Weights of a small transformer language model.
Training: a variant of SOAP for these matrices, 622M tokens, 5102 steps.
Each number is 128 + 32 x the weight over its row's rms, rounded and kept within 0 to 255. Layers, rows and columns count from 0. Numbers have three digits each. The size before them is the row's rms in percent of the matrix's.

# layer 10 MLP up, 1536x256, rms 0.193, rows 446-495, columns 128-191
102:077133122112087142126134128095130098079161067108156063176146098173190074099112158153161125104138141129168114200092183044145109125175103102133063161127153113176121099143156070167148138125126083
106:109135125147162150137163122098119130119089192105068107064157166112132145129105159143085123125129098165132185128101128099119130170186190133132163149193096172194106140106053100155140167096113108
103:092083127124162164134146136111206127092110072089092127131073170104107157181208158116145143142128117137114102102139163136124114121117200081109174071145138083130146148127057143075158090157168171
095:165106133126088103199099111102137159153115143090154119107098107142155104135142095143070142133105103082161147120116132142077100128111113110129139096164131131151084182143123179084091173125090094
101:127121148174174137175127137125114149124136205073100118093172101067174122082136134175061139135143118143159138163127115117145159100076161113107154190165171132167153126180119114148159131159081152
098:163103100146175114055107114134140107115111120127125085118134087156113183148156129132136097116091119087065118145110154074052127110101090094176145148131133137160151131148045117084158101147155155
100:108116114158078065096089121111106172113144141135102147174137124082097120083141127056167097127064110112073178070089142119073147108152084122145114099129136121118151120138163153128150192128118150
092:113172125089074238090095051142101085038138069121093095135112110177134110154127106098169152142128146123124162109115088104140200147137102087180114140116100160175131116098076139102162166089131062
099:076081137171178160152179077137173148119145138125077091177146168182114124125126113114191115165162109093125124184132162139127170126172128120146114069190104147120184127157130162137087151152180105
103:138096113121077133122081089098131107208145141112173117153121099141150129117114188137154101150108116110125112172111145125129105064206162150194147090145142150187160130093135162221128128107150157
107:125065137113097172145147141136090091141024108165143131085133103146182113129120122109081175181178145089067138131136122202141168103157115182087146127111130143163176104154155130193155180172100093
101:126124117121085087141108153114088112157101140063120120158191108123189126110134166141136132145126151132124099146150071055189179168141042130207149108105059140101039106111098179144086094120098158
109:133097098128152144110110100114077137111150071104075049063050084134136163126087080117131103115121128088121158077076128132146131100126122110114087090096101120114100108158136123133085075145126123
100:123181073052077170116162152097135129136091124138079201098171111160129114112101217170138078106127147135062129135115081149164151106124129123168166192113144155112123159092119171180152093135071144
106:099132091138159153158127104132067084153105153161132143098176140091077104143109166143165157159157135169101154139118105116112149123092146110112178168192151134106100080105180090129091138130049195
104:106027145138148134083126187136132177105114116168150083084150101126144101107106078115142115151148108119113115123142140099115116142088093115136154158200123038127115081181051141109177132185124111
093:174145107123140121105148132113152117145097085114123012199141098092159179161103153125142078128155103115145119099128157108121107168157123140171113140153173073130152107134091102148141131065081152
095:111060128082143094131133123109125126122178137225164051128104149091185160088157142165129104122102082161074198093153104118119137102127174142118142130107124128175084160125085095205150130129097096
096:124140095075069078113149138099094138113141136112194120135103164110109103101105113138138157089110116154127090159108089062112120114162095123133166124111171155140145137110167171154141036084110097
098:142149148111095104119212204103093139153144107124139137186123074115141084148113074116112154147124124113175134105120077144121114134132149151114064108132104159131135179130100131181097147159088132
099:095157122208187143103125155150111164124133147121188142143141045105136167132113110110136083141137103128078063150095154134160125096153127174092163090081080123130088108150191156133135144159138086
113:150169168094085168166117105125081101052128118162125109145178106117110163121165181129142142158118096135109072145115130114122179123172146187122163172175128071167083102136146076174123119150122100
108:126172132145160144102138152175128040148108186088153189158130182100104129066134128167153130139170099150116116125127143052157145152132123125085095145143134073150133080108086100085129134076177175
101:100121170107210102038118123153138097177181132197205154172129201112190089111160113151150145177079135092104092171118083131155111131186134126103137198153114162119136067160097085089153163117125097
105:092095136149143160175127152109174154134102145146094142038149090132104148117123117093169140117160110134153134157125158138169087112122164139134133085122167101139157198118098168126081108083177090
097:087098164122151152143144089155136135102142160145098144180149096110106124188115176097135152150118187096102153098066137065146125157177068098133192145182103099060115110141122187165105129125159126
096:124178122132134173058106148118105147125205079124093137099085111151122074111137153136137145146058084140114104104104092100141063080141198075111169211118112162124123096187170058117104135112205094
098:156162143104121181113129122156092152167114162107113124184140117099145111187123067101123112146136123112156084146084139095062136119115081065162105072111132134159089136147125124115082145113138076
104:063154118207155092183101096141096104103154143204089122154188131112132165068127080127196144198067117166132136192118122110011145195176143118191125146125101121114141097178118124100146117157105135
096:094112192130090112115183088083118127153079104076138177133144122119161119160118167072134146131129129136110134081131119088115127089134140180114169175152112151127096093128122103122079102144160118
102:096126091158127230195136149101170140191097141103107143116110078147147166103110183097145112128125108140179155175174127117120154109181146128164127164108113144097119141124148149100119145134130124
102:141061116117118169057140120146123120129115114086051109141164069110164133064071177116177129125075111179112094157219093134100126093125109149114121058142159086141056136103120083087174111137106136
095:173109107162097131124098141081133167133194144095143132130155154224134090101176126090110139111119117135100144149126141153173109095100180095145076127173140108145095164133159115122146141118069194
101:131100102143055135124102135079135148123148144117099118097154091153099103107149199126183170101142119096146130114080125068107108097144080124095078106118121113154115116117116128174128129130115102
101:087108120161108144096113155110140114160157090132083133115143114131122108153103115109171127057128056113090144086138142128128069165083150140171120091107107110136138151162128139147135048065158122
096:178116152179107159131082141170116141142149100140129127070181168129127120087111124161134208198126092155099117135100084131169151106066151142049105169088172091125168080124093131136160082133110145
116:145143098108146104117092168126153083185132164128123152096187091163157115092152083164116143152158081071127135114137137103114173108055115153134088084134185113187153124063133081100110193086132149
093:128144178123174117143122081129114113099076089098153117183126147128112062147172141171143095140093106160167120146148142133149108105181151120196157225182135148158147122120116116089133190207150101
103:143129147129143112027114165059098110098112099185092214143098150125099156134110134082112136065154150136133152079148129162152097084134098155140143154115134162168091110165113083161102137147154102
101:069088107134125190117085139110151155097093101060158128128122154106118106122103140097121188127129144159098084142104086125119112113116132106107175157187190164140079091100149098136098156120142150
095:166147168142112095126091129120117077102080171120105171148166104141077123087141088127173116091100136091139143063092098099194064133166141132161149126082118068070144099143157111101161178100159138
096:096170133174143098120216098098096132110142200059153117083156106153136098135081155119088111106113100058077147143138142111102139138076145128155120156162167117156121155139126117102118075086088181
104:136086108111145160124105149132167123109077120104130136124141074114148137133132144101167154128100120161100144149146146156134165106073111130150116124153149084162140126172107122090161124063095112
098:138102141074108068094101125134121152106115049100187185111154140152144149154144116134125104171079102147136153086137093114108142112087157133069102089071171139115185149136116169177113149132096155
125:073112112108114079104110158185103127143163122132172170141104114134125105069148127140153092078103127110094089133136137101106110105173106145142148162170162069126136080166098115101132086161068157
100:144119125163139172172137123105121113166082146202182101097142121108123137122119152124126050168071160093055127099091075131072111130140136180136151162127100162143118086106094172147142121179135080
129:213137130131109100165105099175139150113124144101152160095153148178106101159127110118108067125137026136145119132164112079114081187177114096118105143107106099194089169126134038107129107097124154
098:133092104150137108126151128155147092158111122115172183128065085140165160122127124118160090119170100119123154144191093122144149061106123089149169149165107118118198086135123138150154088092084150
100:103110085109129102150130152135135130099077099139137140131109169104135050146145157085158118120162086088146167081158156120084125092144081111058095132170109195021176186193128130133153141153154150
099:171157143035103127142098209118085120144127168122111148107160101152100156136142165145110136120136146157136129089154155105120148131142090189130123101148111106166164152168122121101111181127180130
# layer 10 MLP down (transposed), 1536x256, rms 0.206, rows 446-495, columns 128-191
107:105155096141184134105089131100091145114149198116147046101075133114134156087112141148163139093108076152115111174093132100139124138215144112144144114070165094129141123133126109129140173110138096
110:122149089087102108139145141171118161150098135081117191149093118151157103133199112160128115114147148086141113097073101109166107096166119128142117046140102079126138139115080100109110172139171118
106:155132081139093167134111166137065110171118134172116136100150072123167083149126150154111120091035127112077112097147170177130123087118095152124187227098118106070074135097134139143116106164148121
094:138158091179175110135133160121147137140199164165082136134157094102133171076133142126154110112134122081190178110192174099125091144116090131122072113090161150122138125174154122133129108129125165
101:109137174159104103149125141099050124092094164111138136056131134197177121186167126109162083165105147150123142143114149084135165210146115146082154099113094093146117138154137131146125169122136139
099:039148150131082159142129157151122121088145150080140114092102121142161128099156145160166141080127091148101144102139094145180167146104173129144060140030143125135117115112143150157151122098100108
105:075097080140101223213092091114160106140063146105110128142178107164156129142140129146126121180161122111109123186124063121140156184168128160071196105143102148114151158120174163141116170099125129
096:113128185066133156141150148083113126105178126111102085086103087110119126064037064175140137142085106125068126116122183134104140152094165154104080124138118095090104142105146060093114172157124128
088:151104084112084101084081212107135163140102114121158205132165138113184124115104053167103135137140180098160125053106144143168144171125120121122144159050172110166114131079126152120144096102119122
104:105160141157093140144163138140097138081170094104099148146056183147132137128144124099136137119162145137120114156057130132084098140128118135146079075092136107131177107165102151108121138112123102
108:084139135153131048101100095148174138088186109078138115144143120143142186153170109064121146132091102170142060042173105132074097165143140078149096100167153082177075195108144144145067072141091127
096:198152186209170157040145096132077122142152176122104084123112200117036114118123142106148153133127149159124124108118122115163154108130147117140127095155170112162141146128132138098109141068128096
116:094101168097165112101154075116138121112135087110059127127091115113141165121144106145086155126128131088148135106095157167122169133110152081085091085149114123082090131134067082136083168108088157
088:137104122175144100091128200153110069124136100154175095095123097129139105145165152094106137156141072086156077132155131039080170167100141149100093146167133135043122130183128144133127120124124121
099:130134150132136125132136101103124108161127053118125107138109087121198162096136130069079135131167151148195098108088124143160132170153141155171150163128096152146133117123185156079095212167145157
114:113157168174126188111143161122114151171105089122138130169061136131148134209050062157106132123099161105129142104140141142136134114188166098126213172067118068114085094108112167126140131164148086
095:123141085142191110101088174165086064135132164138093164166186152090175130102208122166138128158133110195161109157121138145082183053147164097130133140051079097125164190152121106121118120106119109
105:138115110144134096108095147172140155123144173150179158132160093144162085119097084091106158107118086107128130125121067119101154129119083174157122080054110133090130151080137116129164149096102149
098:150057025145118083135113150099116184097093113118077132130161113059091142182161117118122178127173164119122109129144155126178120169146121155158181175079098107146184146078102134134154129096081167
103:082110111090151145119135092124142073130169106134136116109139163097099148145104172080111132160093140135161176109169114133159079098146095167136167163102164132084101106165147135200135156150139113
100:158127120084109102104185167110145090153118160121121101118156161154088118173059114148109139093100154099127129100105117124144147147128135117137061187132129140147130098087048078163114140174134173
115:097090123104116119131084123100142122157143107110155130160163154086052077175078109139155122154105182141146108149136123098121143127090138188160118128094139097123118145155197150072092130110153054
114:138099073127188145096135087141142057162156175129133203105125140104054067079088110071097148167204120112103166136122105114101154162134122144089142109141142127121137086140116138080111154104091150
103:123133112131107099171144105097120189095089128082157073113141148093143133076108135099089119108127111163128165082111144130106088119165092077181141123128153118155095085110073099081145179161146061
087:125174131123132120189101128122137137127108124147160110195111206144151118189100105144118067114106167092090146154070144102103151122133080157096135153112102116105126139131116138123113128179142169
098:126163113107117156106085166182129141145144139156147134162093139131082175142134111180138123088115088143049135125123148090073120106103193145148066146212175123140160091051141098143176091146167102
102:203187122129166136120186155126178076111104149156179178150140138109100155141162068128075103109112154101126142104159100092122101130135068145157151223090171073146105144107134073136117149137085128
092:112135094138200108127158096158140099158072078176166102169072072124132137116114125149139128163156110107106126106117156086138082106140115164130116173151121148126152110153177203116199097159129166
108:130120132133127048140130126223194112127150100161117097136152107142052197147166124137156116121134147121118127119147061165132163131077148111113084142134082140206093094114135095124089163157199149
107:163218136106174142087082195150143098172149108094101108156130129134114117175159095158135092117099130087148085131139080104117139149121117138160148090166210137157087144097127168106109106138107093
105:193117143143135134135100133123103132111167095175150153090097124146198077164049147141169138134145069104124134109150128115082140160156144103076180153149173111088126121107122142201177111174149110
106:100136141098120122115042095166148119103125151111108145158114118166136173188103095101159153088179097091086197102125130179133093152104142047162106082103160112116150146196113159142071179143126098
098:106119162144172137187184119130141149125121117143171165138127121118091055110164163151159153113152093162139199108132140163158087138166111110119125108121137140136097190105131134097094118143075093
100:141102133140104170125169164123107120085122109116148076131131126076099173159167106138112112117086126139108097091111142095161174170161070105175201109170107131175134121137149089121146102172083132
088:188147180124114181133114116094194127164121122087135159071109162129109137186137173118071116163117135099176117175114159074149074088191140095128116142161197099085155081120169102122118125078090116
091:115159097131207133141172145098132141117092149133126142122136123123095088148113141093143074154109187139117148155127130138157083180064095109144092089116161120160093128139196190100168191128092095
125:116121088164131111089151055090192137124109146093130232119159117107143139096106147120095105185131119113146116135153136102088064147093141120154133132143126165134125110084124121094097135109125125
089:143078126051104123101130130134140107120095121099122208108183075156166123128138108131068140078166113105119150166115117150142140130100141107090101090119116169134105107154161156114156151142093072
098:091125156139058167172127108106153117114114156076118090130154121170165103093122092169147128174119057098143107133111122093075055138131107121145121090153180109067099093074179133113079124181124184
104:151152094149150112127138076118187083118139137127133124080140145122153101139105107129062060113186144152161124108154121152141159109139102181081101103058099129108196169183167104179126133132135084
105:160103152110112141090157108117115111108121168129156137140070119135105133162111153164047156143098199130105172094148168060102152165167135144161153150106204083111157062072146109158109170077141168
094:162129157108114116119124083120103148127151101146098072156136101130110118188123152152186171172167131177166122101137105108143115094096070136125087140095079096108094057148190100145119125169114118
099:127160153153103146110138120086152122137144136173126111194135121164090174168123076115169100132122143119118159121196134126089127163154142150132139145110116127084130117092169115126128163147146151
094:124137101165174166068102143114108062169197132096121083136110112156163099085140162128139189160163159073128059161195124143130135121153131111194157146134152122113100108142153084083132124082109082
130:149133060118079131173155093122125146139096138080092110093164055160102115131133143096139148095116103152154154155116148137125183113110163087175135128124113152071163159154163133158070174115153048
092:077076132063171099099110142102140110159218138133062166156061119142195102127130128107146200113127102118123144141092123123173117136140102098101114115151149119075060109164098106118120081089103081
129:190174158151092098187166112176138163116078096097164136142096139097085058114157089170093111114126070066107117114174157097112141122158127144084150113141103145101062165111099100098152142172141148
098:135170139088161092098098148127140146142114099124087134158130152078104144096152073064191123079133190158142127183154125120157090133123130188131176128184187161129123096135141049139121149092088134
108:145139137106098167110126109095096111164174131163138125122158179028123125114121194155171128111167179127153116165110103145181096192119102131121141127136155142109127106116131072148087120072072146
102:147128146070116096169104112144096078160143134116104118159102048114060132056116138144084127125144109235152159115155154106146136197143084192108188152207094138107142165116102128111097094164161104